python train.py --n_layer=21 --d_model=256 --n_head=4 --norm_place="pre" --attn_scale=0.0884 --bias="none" --optimizer="adamw" --weight_decay=0.05 --grad_clip=0.5 --batch_tokens=32768 --train_tokens=496600000 --steps=15156 --dataset="wikipedia_en"
Each number is 128 + 24 x the weight over its row's rms, rounded and kept within 0 to 255. Layers, rows and columns count from 0. Numbers have three digits each. The size before them is the row's rms in percent of the matrix's.

# layer 3 attention key, 512x256, rms 0.0417, rows 198-275, columns 128-159
132:130084160121115122118137148146132121102170067111170118131134168126153146144121166117125150120129
155:159142126110116130154128114128113111131143117104134156092144094136118149109141000099133116132168
131:109114092140132131142106121147125139137085117143107131132126143119127148152154255153144131119125
156:123126132103109149107141107098128150122134108131153149136111130108133149133139103154135131126126
145:151148111110109128141143118112126118123146142102153133089140121126123149118147000093120139149143
133:133138149165142121122110112158125138155106133128124093144138109109137118149105255127133151142080
143:129126136163127131130120110152119153140093166146124113150132136118129124150114255106129145134127
141:093107134127137149116123149131149173115115147147122111159109167132141096140121255160135133148090
145:130129138145099134108146129176115110145135124162112098149141143132133114163121243108153164139100
158:140106106127140128137144103135121171117121125119119111128099154146134122139145078142111126109130
144:104121119147153109147124122136134134130102152143115142156129119142110142110117255123147134125160
141:146122132161096141149168124140142124129124212158126161141145182109144141132119088135142149120100
127:103119131133142085135103146098115121153085153099130132120113065142145142098132119140124129135177
137:118128102094132139123160120123151153111136117069150129145131182130126147140138064135110157135122
142:140127103113119149126135095100113157105090147100126114110101146129129133173125179126159133111124
159:133149080165156151148102117119105134133130124129146110141149150145095117126143123107115110091149
144:105127116126115194141132116137145121144128127147147143152125106112138152125138115129113156127117
153:137115116122120122135104150150132066121144165154078119139137103141115128138124160104138139117142
146:151089164119096072145155133130127124121142156181124152127131133108147132134113183128128120145140
134:111081101127129116108086119153120107125138097106107131090131118138103152136143187131135156110154
137:106121116152126118147131105151126140115138104118127102086134153141141148161127222124115175110119
135:164161177117106153138198110102143136129168135127156115124145130126119121107113000116126122154126
135:119109147110122146090130131097129154133133095074151123126123152110168114128129100146129144125090
141:169068144129108125135110123159132118117134135185078122106113114134134159158117254112181168126120
148:129183128167133140124156127112119131122130150130142148122147108135084139114139046125103139099079
150:123116129130120093126124152124138083146118142145122132163137088117126119109104239109145137125150
142:125112122134144109149126113120121135139099119167104155144103104128107145148124255126133112129106
142:136057117119136097133098154097127155119099100111133130103131136113147141110130191169123133104166
140:092121123122146113140125123148133131136103153130116105161116175105117114121125255104143138136142
147:124142107173163152134110137126147112137167111169102128166128150156098117095140193087131124118092
157:115083149110105116138117132118137123120171055104155155099129111108125148117102098142139132119115
151:144128146134123124134133143121114105129129137156127131160146129102115133119125255124186092135125
151:109109121152143119094117146140134164142120124169111095165121151126151105134115255177129145124095
150:165147140117138154142133131093123140118101136091165102117161123114109138081132093126136130137156
157:124166119107119106121115132106093113145118130172138135133129092122140147142128224138146102145184
148:082128163151146085133106153149113147127109053121143136115118074141127124094113177123140083132101
142:152132125107129112130137114113141110106149117100164138105115107135145129106124000107117126113116
149:088132176121127135145149125133118124148145070171130155146110079117106124140098167114135108143067
143:159134161120107102125143133091116116126162123123134133116148089129156141120110027127135124120117
148:116108155144123095124119132143123136110126070142127086137129114117132149133140185144136112147089
154:146092106134111111131106141107124119127168123103110137093134123131137155126141002123127122105136
149:145140129117119129156121114138110084130150116116126146089135090111099151098148000098129100120147
144:100133150121119138119155118151158143133124119098137143115145137120135116140118000125114127173084
155:086110082119157117145102137154137100132122154165111130173109122139124131143133255123129129127168
141:115104094143134124115102145140140148147106134159131112148113154129139116144112255135125148110131
156:106113139105115136117155141153147139138128087112160157079137086110143158122106126120147112183105
147:158105133108105156109141138112137120132183163136116128121117106141148101143134001126128125138143
150:135155108104124144151134123144121111120142124098139149085131108133128134117145000083143112131147
139:095102134144126110123113139144130117154111149151093122153114120129146144149116255131153117114128
143:147129148106129105151158125111134127106173107114147138097109116129140134104131000137091109134134
146:160154141110128122157126111118120100121149120097133145091140099135094151103150000089130103124155
132:137140101102114122141145124120127101107160138104145136106144136143105152120135000090121133144174
144:133140119137125169133107108159141116122163128166087147117121159135080124115136153114156101110118
132:101142144133154126103147132117149102130138138110112136106108053119158127121113079112143139092044
151:097117124141137117102123146136142152138118143147125089172109139130135103145119255147133152124123
134:150133139119125102135146131137146112123179112091129129091135104142128099114132000136106110135133
145:132129127114091149125128139124143103124184132170127170132124131118123165122127115126160152137151
137:146116124118113121143141152105112105118182098115133144085129113149114150109130000129144087131145
065:121110099116078148150092107121112140093114092145123164121136102137132139116099120142137107164165
165:140150139147118169131137133103093184092147101101143162139106133151123171149097107107139142148110
064:137104099119176102156157133148115144141108137092132142165121211123116142127154132132148087090113
112:144118113097166107148137127158160052168132143130104088099136100118132104129162124161131116111180
061:080118132109182124129156128135121120160116114072132123138137164138115120142111131119142081126108
064:119135103144146117125107121087129126110146093137109181187132161125091122140113139131116163145114
066:160104129126074103193186105157158149118093136133151165141149124132142149171100132125153118123079
061:138150120152121126135156126087122103109138120114104104126125102134180122176128117108094171060121
129:103141134171095127109121134079102202075156088135176139150094136118162154134120155083090143140109
073:138100135113056127136128111108122140135136104102126115160139138120140109101131129125122113169096
064:112123085134081112147112120082121138153101135144115139084146144128165127120121134099123152109135
175:130113126107162101126108128150149062180101162149107094111143120093129078123152129169130113109151
064:156081115170093126124141134142149135075144138156139117141100127101170157145085129114121130141121
076:122127138155140148142093121129137138143123151154105151126133166098130136156098118112116184147129
067:107149143111127119147139109071119134121120118171113181137125106100131118140088131119121146161148
070:113124151093122121169119108116133128140100163164121130135134121132098138105133130128141107151115
074:134159130121076147123144107126109135103105096138151112142108110127171115085098125142137142145124
059:120144167121113093144075152188129137097139118146131133123117105156092122108108126114136111147105
072:103170139109120088126179175104152134149172139105123144192140143126163125112119133135127158132124
065:113136099121088127184150139074141114151155132130109141124125135126208126099124140108137116101138
# layer 3 attention query, 512x256, rms 0.0398, rows 199-275, columns 128-159
145:148153127133089125101103100107164058146108132114136106099134158135166118137145119138132171162070
151:123140155108150128160118138140127134118108095139132140126115110116105113108153116131132075092131
166:143117182152148119167126123093148126160168167123148076086169102113119113110157100125134138105138
154:107122137116121117095119114103121092146131138115097128116145139132168111137115120157144149172088
149:131121103098172119141161145149118151111092136127137162169155128145088140139103145140144097110161
161:130134104130162149161153135161127154117108108102140149157139167135116111090108142143130130153128
144:133095129152185126162159152137110185121149123122128148145137111130120128096129112127132113116175
166:117155084133173133146126172134144124125132085134116149139113109138094109098100151145116086128092
177:107150097112093131139134127117115137114147125092172129135144135107125146139113100107109129130171
170:114129119129138144140139115167103139136101095124111145169111137128133134134135121147117127096066
161:126149104128098133143129136144136126141105095119134093110110138127116121075133124132109157116153
146:157148140117110155106108095143127131105104175125142123146134174140184122133117138124129155126109
152:110087132143157140144155111078113137135177141137153128111144072114107105148105107112122112129169
153:071153112122143157170129166159127138161138145103137118110107127124120139132127109130125123131102
167:131102192131108081143165078129119127146100148137128131107120139122154152150147135144163104168152
160:129149166105174109128155132148124129126134127117095133118164147091105076137150130135127149151109
157:123146108132094108105103137143129102142118096118146113146118167120144112107132193123096116145085
156:151121148141131150147082071123125122130099132118153117140109157116121117066147134124127115151131
159:120154122126085094109110142125153120144117126130123120146134101097139132161158129125114111076109
160:114148102104132108138142135158119139148070132119081150151108125109118138139136114155124115106133
157:121094107161177122130118105093112125120137149122135127123146113160139123123100110133141145161111
141:181136136129143140141135160106146131111142187141124107127167072134098142116130096120121138114147
161:089158119135128126120088128129140128150087140110135122156103154089136141096143142139097101106070
164:117082155127123125101131099116136125152150125141128100118128140131147123151118119124138131159161
159:145155152129155144138112091133139126138108122140140154159125172124129128073139179130115118141073
173:112149126111131149173139119150136145127094072123134145161104158116141115089155136130124114111082
174:126146169121105129133104111148151131138114158126131121129103137102132146128168120105122141099131
158:128122084133144141149160159129125145108104086117134160168133126149126103121108135129141120130079
159:109089125158106078137159117128135125143134095127110119162125143093138107156155141138099152139120
172:130118161143094111097089087109144125171137194135132104123149112090132125140186123118131147123151
181:151099154145161118139111101123129128121073110118091131111112138169122131087163141137133124113094
154:135129115132174138163147157134114179087155128124162127145140104126087148101124124113103091106179
164:132113131133178132109141133142122131106102128118082158144109115184135117127106102148151138130115
177:131131139117150140137103137139119128122108107106081156100112145156149125102127134148146144098087
164:155093106118091178106128085113121134105094117145141129159156146105177185123122118121157129101130
165:113121120114104125067104109119113107111151144108112133150143136132109120172119126118131155173132
166:155116080114139179152129142125137129112161123129162121168154162094128094104140125126128128157113
162:126148137133092121125085125117139110157135160127130101111124138118139128128130133123111161128123
166:151108132113113152132154117103151127155126119090129147165138158082152136100105130114117083111149
177:122131134117069096104110108128127114154122157104150086103127139100152145182165126112102158123167
144:121157128123092129099091097116157066152095131140132137107115148144148113144138144143133165140071
174:133120099107098140130158145133117131099135123130165097105154113154120118150117117130121160145170
170:087112141134138129135133129118105134123133077138118146163093136116124123137142158145100100132071
144:105152139113169112172158134137102177104136142113159148149129128135109129126148123119110093125179
169:131093135102160126128132110094111132096144148129143116118173120150094111112137116139135165108142
164:137138124128139101106074128147115116124114189086126095109143129134124115168124143120138161166147
148:133123123126104112083117118126110070150103118105108123094126130131147106156114141153135162148090
163:144142120132103136141115144141132130118114096136151141142151123124092117101154155150105114078119
166:131119115133090136090097097128119110103141143118148124131145118121116152162135109106137168144128
152:113137100124062143101117100133134079156100120125113115125115160119158134166137130141130156148076
151:107098127137112115117121090121115104159130109111077147099106146130173117147135123149132153141081
159:107134116137093101124136176101141122130121095152114097125140079121125139163172135123115117099120
146:130099116114108085089096172114126121139151140131151113189154177126098146126114130141133193168168
150:128109137121188144149164148143094190104131105119156170150127101123097127107092124127096089121177
155:129115124125116134075107109120106116125126190126133138116137120148155135171106132126152128149146
159:098105110149155111128113140103128126136138146110085091103181115111113082137163144131121161104123
150:122119140147091113133090090091149100134119153119141108097106147130175145141163117111129161128111
053:104132121140078154086113149125143117137156131133150181148123152127111169144137119145127115139116
116:128141131110130129127139095119166037124114153114127131096129122139135124161132000180136146150147
052:129140130114116153124124138131115122155087105135142134140100166123104169131094122136158095106129
113:121126136136132130102115132145116147121139122130150138137125131124117131133123255114115111116122
052:125144154139139140129116117100148119107138141151139154150133120144170118144134139121181103121173
057:127171119124091125117127108170171133133086153127131135109127160131126112127151129143158133142120
059:095113152121150144142142121125153122137154083104142155130113103114115147122131137134148107131095
054:131132204150130135083114142155128132094102120131104173075111147097113125130125124141141139123147
123:149145125135141134128148129126148130117128132141116120104141134148126124117110000140133110129115
055:127156111109116136143196111196137128132079138113154125144112119125125126129137137121157142128112
055:135161160141073112118120106160120135101102105110136176140112150106167115121143141141116147126145
126:105126140150131138130115115147122186137127129135134120131132125117137134122121255108110112116134
051:121159099152134130143127140084136126148130150080132109153136071120159097133130128117158144157106
066:123162132122131139130147105154108126094113146151144115141117109125173129126127146145155114156128
059:093171109144114119114112129161136127130166144156180164106129121146132144145126137135139086137119
055:122143095120129146129135090134112121131174118164182138155103095174127128095150135115136097115175
054:094113125123163115126109167146100126103153133108130140133146077115119115155100126126166091132159
049:107124139138164103119176103147117126136102119137113122134120101137127154116113140121137136135161
060:107170149117128106113111105101133123112163164135173147124127085137138118132106142132166123081100
052:146130191156136133138125119169143132141159108119135204119163119097103120116146130137142157090136
# layer 3 attention value, 512x256, rms 0.0508, rows 128-255, columns 128-159
115:162149155134092137128135135150124127111104119143144092097114117111154177164110132110124140138128
131:113117121092141125153085134168119125127161118112185136174128101125176125084145125127098118114132
113:149137135139074163117138120169127138159079153129097091115135135129102136128136135116138140154106
111:124125126143136116099123113076101128111093064129096142094112132162150117146093122138141151121108
132:093116081114109124116157116073138134134137109158089167143140118156156178119130131100147143137099
118:112124102142101164083145103162116133122143141150108115108138120131115200166141133074143120155133
114:108116205116179145181156127159112128135148135101171156124143102146094122117148130126110131173120
135:133176186124112143109157176128137134159091105138137097125133137086105125090150125149136139145115
152:111149153134134092122137118172117122117160113104140095105106126114148083161126130130121146138102
117:159088163118120131124107101117103123132133155114123125093128128174124109128130124110115142177138
133:132111150115143141165136149174128122127119118104135108115115127128106097153141120138109114090087
113:168122040156143135077116122073164132116106110134072115148114134099107126127117127154139109105136
109:072124103158124162126178092179112129132208156148099166100111124160140158164154120103132124129100
124:131176133171113158135141118113155130144126142131119120109159121129095156122120131115118150143102
096:108165112109128198130095137136141131133108143124147141119154131115156141079161126137117131111111
114:089144154141143187156161109086122130153117127124129129090128132130047114120126128151134147097151
135:178130143121103079166100155090129134131155058120184102149120091104150115071140134124106123127138
116:166123131133119089107112138184135125125131143114120090209140106121196127104124129122096103134107
135:114143119168151116107145121056117129140137131152118145112117085154142154107131125121119135138133
122:109135150139103064118124177136170129144138076124154125120126137121099079092102129155142160085152
124:157160115112114128101117133129168124150122148140125085147141158123142095118112138149122110105143
114:145121134129111128119143143168109117131156174125120098144128139134163119154151122151091096136168
125:076124070119130109124113146076146133135143080109156192102122104153142166119111125132128140088136
111:123167094160085195145112133141147126141144159151133131096135141156123189118141129108118150124116
109:137178113157143151173113118161132128146106151126119108100143145101101147133149124102121116093108
129:097154122103138135103097125110123128126079144141136145136121118131165147132113139126134154182109
119:086122104130148108142158156070117129141153057134126147156123108153158175106119128123116135122125
143:156100137121144054124150103168099122131144165129092095138143101140167119126157128110126103135130
124:114141154097124094145139128183122130145133165135161149105150110152135154151168133089128136156113
140:128159161147152163147086114212102118124172191106163117123139152124096082115135123155109122119146
123:180078133117090107144138121121156121095156121095161124130117147164173153135090127117107132135112
135:095136185145102169155161146200107130167142108121136120089126150103086097124137128178140147133144
123:112123195141172067176159132148122126140130121118159142102124113154096048123140119166099152136136
126:155173152122148119145132095165088132131126157126130108102147105110112124160170132131121110147135
095:138140138138124105114126114112116129114115095086132098142113125105142070155100131159125113102145
130:105201170170171124179178147133132121153148114135138151158132108135067124101108126149098118106111
140:111118117136197095183171105134139131135089145106101138119145119143130157142106124146134129121109
130:134129108123144098077101132171122120129095142119111085181136096108122147117153122104124112158120
131:128122107100132094111116116125103132102103148132124136119115123118137147147147130127123133143154
121:169127115110146155112069135132103121129083121107147111153107132140135102104125125158115117133172
124:103175120120139103119113145126135131160068106109153135141135117125145169094114130133121137177128
113:143150143146102143117084111161139133153113168132141115106156151144121128101139128114108137130101
115:118161100091084160071107125102164139122118183166138105130150139112155157130127133116146146127132
131:145161104130164174126162104107099125154080109112095087142129118155098187123154125144096121131137
126:120163153136154151153124126142127122134141107128108115123140113115118090126138130123133103124090
135:161144154170089083089148121118112128122143141160097108144124123117124141107140130108138135158165
145:162179172153097132151128137190132125123115158133131101136126126089101077144126129157129095110140
125:096131144111107082128194109124114127133157133160106152123117105147161135187118132124134126158090
103:129129126121108082125160108153132133111196124111111111110127120118132175155155135118135143121149
124:132170146122102137157162127160149130137109180142124120150139143117132152146146129123121110117117
151:148168158149134118115147162221140123154175125139136075134140142116088087122123130137124106079124
132:122091093116073166119085133084116128101092107129138142131121133136175177119143127114122149131107
123:078110144077099178118136124077150130120146133154156143138132125117169120123126129095131149173110
136:151105143130146114151125111110100125111093152116143145151107156127144119120131124132109132151188
134:138114121122128162134105140106152128128105112147111131157142116104090177118125130090121115129116
089:129132080129123141115081116141130125125088143145130117115148150159151114121145128084114141157092
133:155180187155100135103155116172166123149146170132094090133131154099090120116108125111139142126109
130:115136154139105064122169132118141129157136089108122181125131136153141087133096127121135142128087
110:119177133106083137130104161095141132147128123132146134131150142136123155102132134114126149121118
129:125125076146203147126069123120113124106063135127110159152119118129086126138141123112125115119152
107:150098099153111167097103105191128121097132104136120094144118122121097079162093129086139087148118
119:115153124120099122126112135113154135166139180125149177092160135154107196132146136108147150124122
129:173113127140163137156113109214130128107153189125135111144131133101093114157138129135123109122130
136:145136172062124119156109120137128124122106121104153089113120173110152106103130127153128144130140
140:145102145123122149167135124116133135150091137125127171121130149148122102122138124156106131150144
123:115166163122155177155120111164134135162136181115139094162149100133153143088158131149113114143081
121:124131124128102106112144119121135133132160184157098120102143131130115172146143131120150165127161
109:129174096120118161084067140125117127136137174148143128124136117137155166105177125138118120096159
119:130107096131170095142125118138123126126125076099122099136128112143161147101120122130126122116132
111:107111096133150149133189113078100135122112081140088116115137135138173099144114123154126108118142
132:110134129142122124132124114110134123147148066106114119110127148142119113121097124131124130072150
091:125122176118144138160143149084099127115091114121119132082126130146136107137135117126107156117112
121:110106140141168071136158125078120135136107100119108162109117087131117128124128130153127149131120
130:067156142100153129152123092118122127147131133116164150084126125170177138143101128150114170107116
097:153131113142081092133128119125141136107134116148145092093117122115144156144122126170117136110120
136:114110092125127161109108116069130128106141129122112098120141159116130176111134128119128147137148
139:082133138156165119121121118117127125144122089119100160147112077139090144112129123126103135161094
120:161155102140068121094057141191143118141134185141104102162161139133140128094110136127115110160116
132:131114158122093117115120137129128122135155078133133120114123147121131134112116130146113138091164
122:150135148111081186114112114144130128099119190130149096120118188100123110125145127138143148175147
132:120142141129123139081117117126151119107150112134077093155123153109097143154106124100133151126133
114:140118110133155080174157139106122126122090070109111167119111120138138103123139124183121125095101
132:119195159141126113113170145205142128139130194150133097143126125132133106144131130148115113144119
154:134152131102142101131071120139097127126077188108160132143124105128117130113117131161120125121148
137:121141138142165185190138136114120126128134143154155169144109081119155127114140130118123091152106
131:166126130127152102096146122126123126139120168140118118125157134125093134114156132123140114153141
127:117132165148154125156118142155128124149111113114153104128129107161152115101158123104114124169104
111:105131118110110179125154140150126128114189130154126090156136140144134164097153131123115125105154
114:124137124146150131131161139091148128115113131125130123137095143092117105148111124174152136083149
118:125175134152099168105132118177127140139174169134162114147153109131174127118146137124134132105104
107:125097075098119123162121118102120134128113116126121153132128125144183147138115134121124122134105
128:178126110132112152147155109169138133160109186137115119145131140161159125168136127148119126121093
114:118100090138108183118119146073125131113113163152126170121141170136122145136167130114114122142154
126:146131099121140106129129151100114123130122091130137074130120138140182125108177123163122143098140
134:181093145169119096102145144157101125118157112142131082102130102134115091122147122108139105112150
116:119135203118163139195133109150126127163169140140136133095121145163084082135169125123120147103087
125:097119132131160174161148112118091127143144121104128139132123130148134102111186118133103126147133
130:063169152103103184096109119117133127142140147125164120120132138138157130103107134119144163156103
128:121150154094159087113107134088110122131156115126144082134121101125123113101140133124121149115138
135:113150086155169108091136119050108124117117057140115138131129095134136141113133127119128126144129
152:141099153101117136114112122137111131118096156130120123137136155134154127121129129117134115148162
142:086108145122151133177154107113095130142134117098140160129124093154122131142140126104121146163123
135:155116184136113105124174120065141125134118118138112143100143165127131117124101124124140141143098
125:137179175143159118112154121150111125155154129121108076138137124131089110110131130158132133129117
137:125134110117139066153132139152159129138144146140146193150137126128117129135130130114125125136109
149:155169139145102130105102136167130129121161133115122139145141097135101173124126123133106135116124
116:081165144142137162139096110108123122136151131130149147106133140137155124108101131155134150139108
115:129146164149136115127164138168110129127132130157124141165128122126121097130122131101128086159082
118:115170148111095125099112129137098121135174085121123056136130129141183122117122133150103117095116
112:137150096112130185129128120158122126109167164147129110134121129143159182138163132109155116115144
121:118176120114136156090036135128129119118098124126134147169134089123135136122097130095117120159108
105:139137141139096177150082157153138129164119131134139114120159137144112152063158135114128130123094
100:132100184142117092155183124172103129135134099109116110107113142117113098119141121131114125139082
107:113143143133112115122152126112149125154173109119117133151129114127110136125082132131126142078155
113:091104049130109153108120152081129126129109080139093128125119140128113147126114123145118138080162
115:160136113122107081075136125090171130134133133152115080157137132126183125132100135139121096139117
125:152114116105103107079122118133112117113147142148099107168136126158168136125128129096130115179100
125:098094142150162094138181131083125136133126124142128190130114091146083138124122125149156162126138
130:109160110135069152104093125115143124122146096163112175134137109132138162135103132102144124104107
132:129104066125141102075098146052128125124122119147109163172112088128151150113140120131121141155137
122:160136140138111105137110146120165118150153090122135155152123141116160121115093123099109130103099
149:146138127159132130131109140186128125151131123128121108135133124134106087118137128126115080068163
139:181124153119132162131120124191116122124101154117114056112134157116128109120129124129126101107141
113:135114097106200147125124134154102131110120132142123122127104131130106104165162132113154111119124
147:157120117124078120102121142105147134128166125141154128117144133132147133116137131107145129105098
119:121098148145138143153141111149148130139172117090152131129116159129102089084111126177109131142140
137:150135196136104129147182133139089127136190118155164148123091122138130126148139122135118121147161
141:134097104136132093153162142138144136097115114139128174139123132109105123148114124127135134133109
# layer 3 attention output (transposed), 512x256, rms 0.0443, rows 128-255, columns 128-159
128:101135124136119103130081101163149138124099133085131108145147121104141101090113116136120108147080
141:107123139126116124099120128138104117078114180161139152164121163140138150123135147118127103097103
115:101123134147135097117112129141140129091158107109126125112103079144128103118090095128116156144151
123:101154151115118174130097133130113085158089160149113119132103130154139118110188114116097159106137
138:147131164124146140107115132107145120131168158099136131133120135150114069124151118078110132153172
131:128137122128119113131123126134145125144148106099154135108129125120124080108100128114125136167161
131:141133085128139086141171149126117103084178117156100139178156114144110142125124142132152108084167
143:116101147178168111128091106136138154114169127109093104128165086118133122120112124141151105131107
153:078146106129100126106120096188127126148076114130124117148170112104138121135137124154131132099065
127:086153112128125102142180153136108113103152120144127139161124125156122154130090141114153131103153
137:149070081085116120163163143117129152149133098169135100122136140131147145149129128145134188105110
138:120132125137098175109112114108147156174120099115133128075115133126147112140127112141116134171110
113:146152097096110127096161110124117106125069124106145127133116119103123079104163146110132139108184
137:137149169143161127142142137136129124122151151106105152136127090112122111141113113136119088139143
111:155099107123177106127170141147112074071135158138128142138160111105121110143095146139142088126139
128:146143092129119114153133120142122132119122096127094124118120086126123128141113133167148130129119
140:125127119122135119131118113123150136076201118125139154136157161126120114115108121135139115126112
130:122112149116136172099131146122128125094138146131115141104124162121144119135122144127117138132117
137:151180133135139155148121110134139140130135148099133159085127143140092099077148115152112124140121
134:141114140150133140130092078125146132091074093111117106105100125115115120149152112151120131125118
139:111130151167111131120133119145146171124102133111130149104110107123133158163105138159117099145087
126:150114109118115131100155125132118155082085124120144129151129145108122125139081163144157101133097
137:197171166119124143147104114106136140149095157105130139130083165128118118142181130125104117132119
127:159093137104164103120153115121129100100134145123167127141119128123123108130094114117102114140190
116:117085148128138099133133131091124132095151134143164115142106125123133112142074105122104121133163
142:102131143171120116106078108192128125124106177114134130116157113118131121137124122133126089112113
129:142135185104119170134090131102130122105130165121155114119102147146122074130162157105103163135200
159:109111127147125181133147119097121126082123124142162124104153127141101111094095136116115140132148
138:152081105132138069127158136114128114071153129134162121141165103118107097135110114110121132132168
148:120138095135133105123185123134096082116087131161119150175122130130125169140119147154144081091110
129:131124129103126108128122119137132118130113141129134132144075139126159171108196137116134139099174
145:170095096115119102113124116122123168108117081133090114164127100128121136143149112153151140109112
125:134126109152090132138120109135116173105096111145096112142155097138102123148137123153148146097076
131:114115135140070071131137135105127135121165116112132138180139098116127134105068106124121113154091
112:107165131163082150126096129146128227169104133120086135111112138132147172113172126140150121109054
139:136126144158118170137121139111127145138144143142120135104125106118134103180142138154131111127147
142:146134136142097190142093122141127161150071148141110100090154132161136106140142101135101154126086
141:115096113147149140086112137128130165110148142152160103112185156160132101150068126116123132144111
140:116118091122098107085092113121131161127115124119171117126165148119149094115101114115121135134113
127:128113117124165130114152157140090113113109148136089169164112142129134172139143153150147113084088
139:173114160165125125113081147143127159109146190110115136109157106117141103181119114135125103144116
125:157085111134157102131183123118132116092163116128141140104135107141119122166091087131119131148158
131:107139138167158094115116131165136116135119154105158143117151118109139126137091120122122097157079
137:108119147125133164138138153163119147101155151141099138116164103159150108104082133142123110105141
140:128101142128112143154172161140137101138175145146111121109146102123124144175106118139128156140149
143:088159139150177166128132119119139127118152091101099138100147112104120102072103138133137095134138
151:131112073114103116099129139124128161116135079132115138094136108075136144149094117167140150153079
131:103172150130111152113083109152148157159100147097132115135123110119120102108162118117111146111132
114:138131114112127122152139094164144094098055076075108128148117126097105079087126154145141104121122
135:145115136103158123108136177121122151100160148125123138132124105090135125150081140128135117134143
153:101109131160128127111155098097136140134093086121141117135115100115134148145123134157128104125109
137:148105110110166133113105144156119112103168171142151125108151141107139094136130128094132140131182
131:130128117124138056141122156188137127100155150113117136138163150143103115134100145127163129115119
138:141079060115111104125139166123102159131160104144103154137121138121132135136146128130172149111142
147:149080136155142134148136154119148123140215130148136110087150128143123118161122130099134162164185
100:107104156152140118133136157134122164148180155157156147103137137157120134154086096101119140125181
143:079133130166174128139155105183132092110113086115064129123115078131128149119132131152144108108114
140:124157156121148146149146136121116087115107131130114117123096077121128112163159133133119134097175
117:137137119125146083114124136139142092094162154131144131136144109128139091166112136122120103138162
132:150111104114116135148134172116117150190139111148136139103100170137164153148123126129142139119144
124:085149143130105126099129150126122157177143115133113150138101143154156173122147118111130144125121
131:171107133131161079148149117130141126092123121107156131135118118127101109138105130121116108131173
140:112116074116118112105153104118128133155083099146145137156122161150139175137130132134138115105103
141:104077130127115080130113145171112131087120145142099133167128110123171169165133132140141138068113
144:174108100106113115141162186088113146109184096134078142134109114119127143152124129126146156127146
133:108133170171134129099135125146108116102157224134136158128148101133129147125095141139111082132111
133:122128118139150111124136086136141115110075099086152123137131114124106086098110134131120096130135
120:160096108119169100110164125134131088084122146112162155149158131108110115121062119147125077154095
128:133098142118095178142122128114121132095098121144127114107120175163131106139141131123124172135115
128:120160183126070181144084158112128169185138169125103120105124123119148147116148129123119166143110
140:136134151114106176147120144150130144156097143150108129102067132155140139153167130135121174122141
103:133114136095132112171127166115122117116177147172127097155123138158119124141093094117107178116135
137:108166136123113156131081092108114136135095118127129102127118133135132116097145120131114124106122
140:159151137132084120147118129193124125125071196135103146144093115145127127158154131158101117082087
112:131157129138096144109066087140143171168061156117143127088127127101156136109161108142114134151071
142:110163142132150161158141154161121113118131154149126128110162135146119114120102146118140118120169
144:135126124136111140112134149132115162145171143155122108102120129177132103175139128119137163108172
136:114110163144177145103172148129119113084138137126144161120108120122127143168083144120126094134149
142:148136170109096127132105114139132166120087114100098141150068127094149152103171127147127110108113
135:112114071106155056106153151165118121109137083128090154171153138094140165117094138142164102121090
140:082082153152154132141116138203146091154144112128099117095134110133141114126117131130134166113152
135:123139128102114173122084108109116165136104129149126105130109135134147134111166127124122128097139
140:131134127151116102080131118139129158108099132097124135151139091095113139128090127169131069143045
158:154096073185091105110113129116117142111137193176165133103145126136145130189111113134109141145108
146:135128103144099087112121131120129129157193158129130137126156141097122160129142142132158099151112
138:095139138144163131153167104098125096094123094114134132159139110132108139072085130125124071124148
141:118084130147137132129137116142123100070168133134142125111168110130110120126118127130131124102182
109:154104084095118132089130144134125082075143130130139167130141133090118083108113187130142136141187
139:126157109112098137118085093138139156176079082101095131129101135103144151106171114167145104123056
130:126155149127166105100139113124128109119119143074132173132118116092105109088110128145105089161074
120:116151162120113161123089152108112166144128176151160138128105165151137139135149111094107146123138
127:106137113147113157086113118110111137149115157146151138101111085123161174111142135124121135122127
126:158139097103169091113175149092117139112154121116168137162124144115101113130106139105155095137196
134:130087128102149159110122136107117131070126168123159131142159125119111107110130133131120150125121
146:095136122120144152139165095068134098135134064113167121131147127132111121067112115129131132152151
126:107103114140116096165169128127117104093132119129117131132115088147113128150113132142131151109155
138:156104100103148110151189154113114096123182135146133131143153123150093110159103145118145148127173
147:099137161144146073125117124225120099106112181120104146160128098121136154138128135147140083096099
138:079125144186122126127087093170138140108125157122148122123164111126128117101107127153118110119086
144:080177177139146183130094136121113122128132171132152116109148127143123098093112135118122112127164
154:100133151121124141137133164112098104114141140146106153141090125100144163113109149116129123108163
146:149118126115130121161135161121108114119187163159134119137148129145106109133159130095128179109181
143:110162164145167138162150127117125100124141122108082125146110066115135131114166127121130120109180
135:127117140187107153125144133130141180122145129128103135115136087136130136158121091170117114136100
144:144128129143146117108134131090133141125127143139173143158119134127103113155168128104107095131155
154:155124105122164110080132112121125124109119145134131134124114127136140105129111123123125112149109
127:116161166130153107132148131185104113117089183125097166165085106145109166144150133144128087082113
123:100136141154133139115133155104118152155182133154126130118155108119140149123154123107141141130143
132:104131180142114153110098120176130146117080193111122142128126092110146129131127138157114114118090
110:126110073091148094102149134148128091112096145096151161135140149097139104076130175136124092113154
135:096126154156140113104139169174111091117164202172137140132127132147129154160117134120114128113140
124:140097144112181108124155116105126082069165128141148130132122127138125133126097126117112111132194
110:122160136101122160135110136092125199151152113143117111135126148147127146113163100110134166100143
128:134165170138108151146120111145150152144090106089088139124061125125122114144132133156118109138085
130:162124161131110180124092116110141168173095147120157106101121134136133090147163136114110137150145
137:110157166154103163113098114138140146133090155100131130096124123098148128115126129150124100162070
138:080126151144148147108152157161125109094169152143136142125139099134131133107117120116119128114182
143:166162101117126120133089091104150160151111099111121101141137150136109091102180110134120134127100
132:145117134138122122115101124148147083141143146133143130096105129116137099131155105106092146170130
140:119139158149138170105088111123141145154130147112151102138153180145130104110127125100133088139111
130:115103169144177155173170137128129079134130133124108119108098118127132121150168146122143113111179
153:146112136119125150143163137091127131125123091124117140107095146127120159127102143140135132146120
143:106075124109123102138145132143125113102130110131104123129128132142158185105087126143126159121104
123:098136108106108087129145146115131129177145097127143133165128132135141173114145128117129146105121
150:117143144148166141149156123116152087136151123122146128112146099107126119121142127112119123150158
132:134141144139128142120142108129111148145091114142072142167100128152134170140196140135155096090118
140:131126075111113109106135125083127166116155085112133139163117111097113109080173141140165138123142
137:149131109111116153123098124072147165183149084128133116137139166126113102131183072103122151148143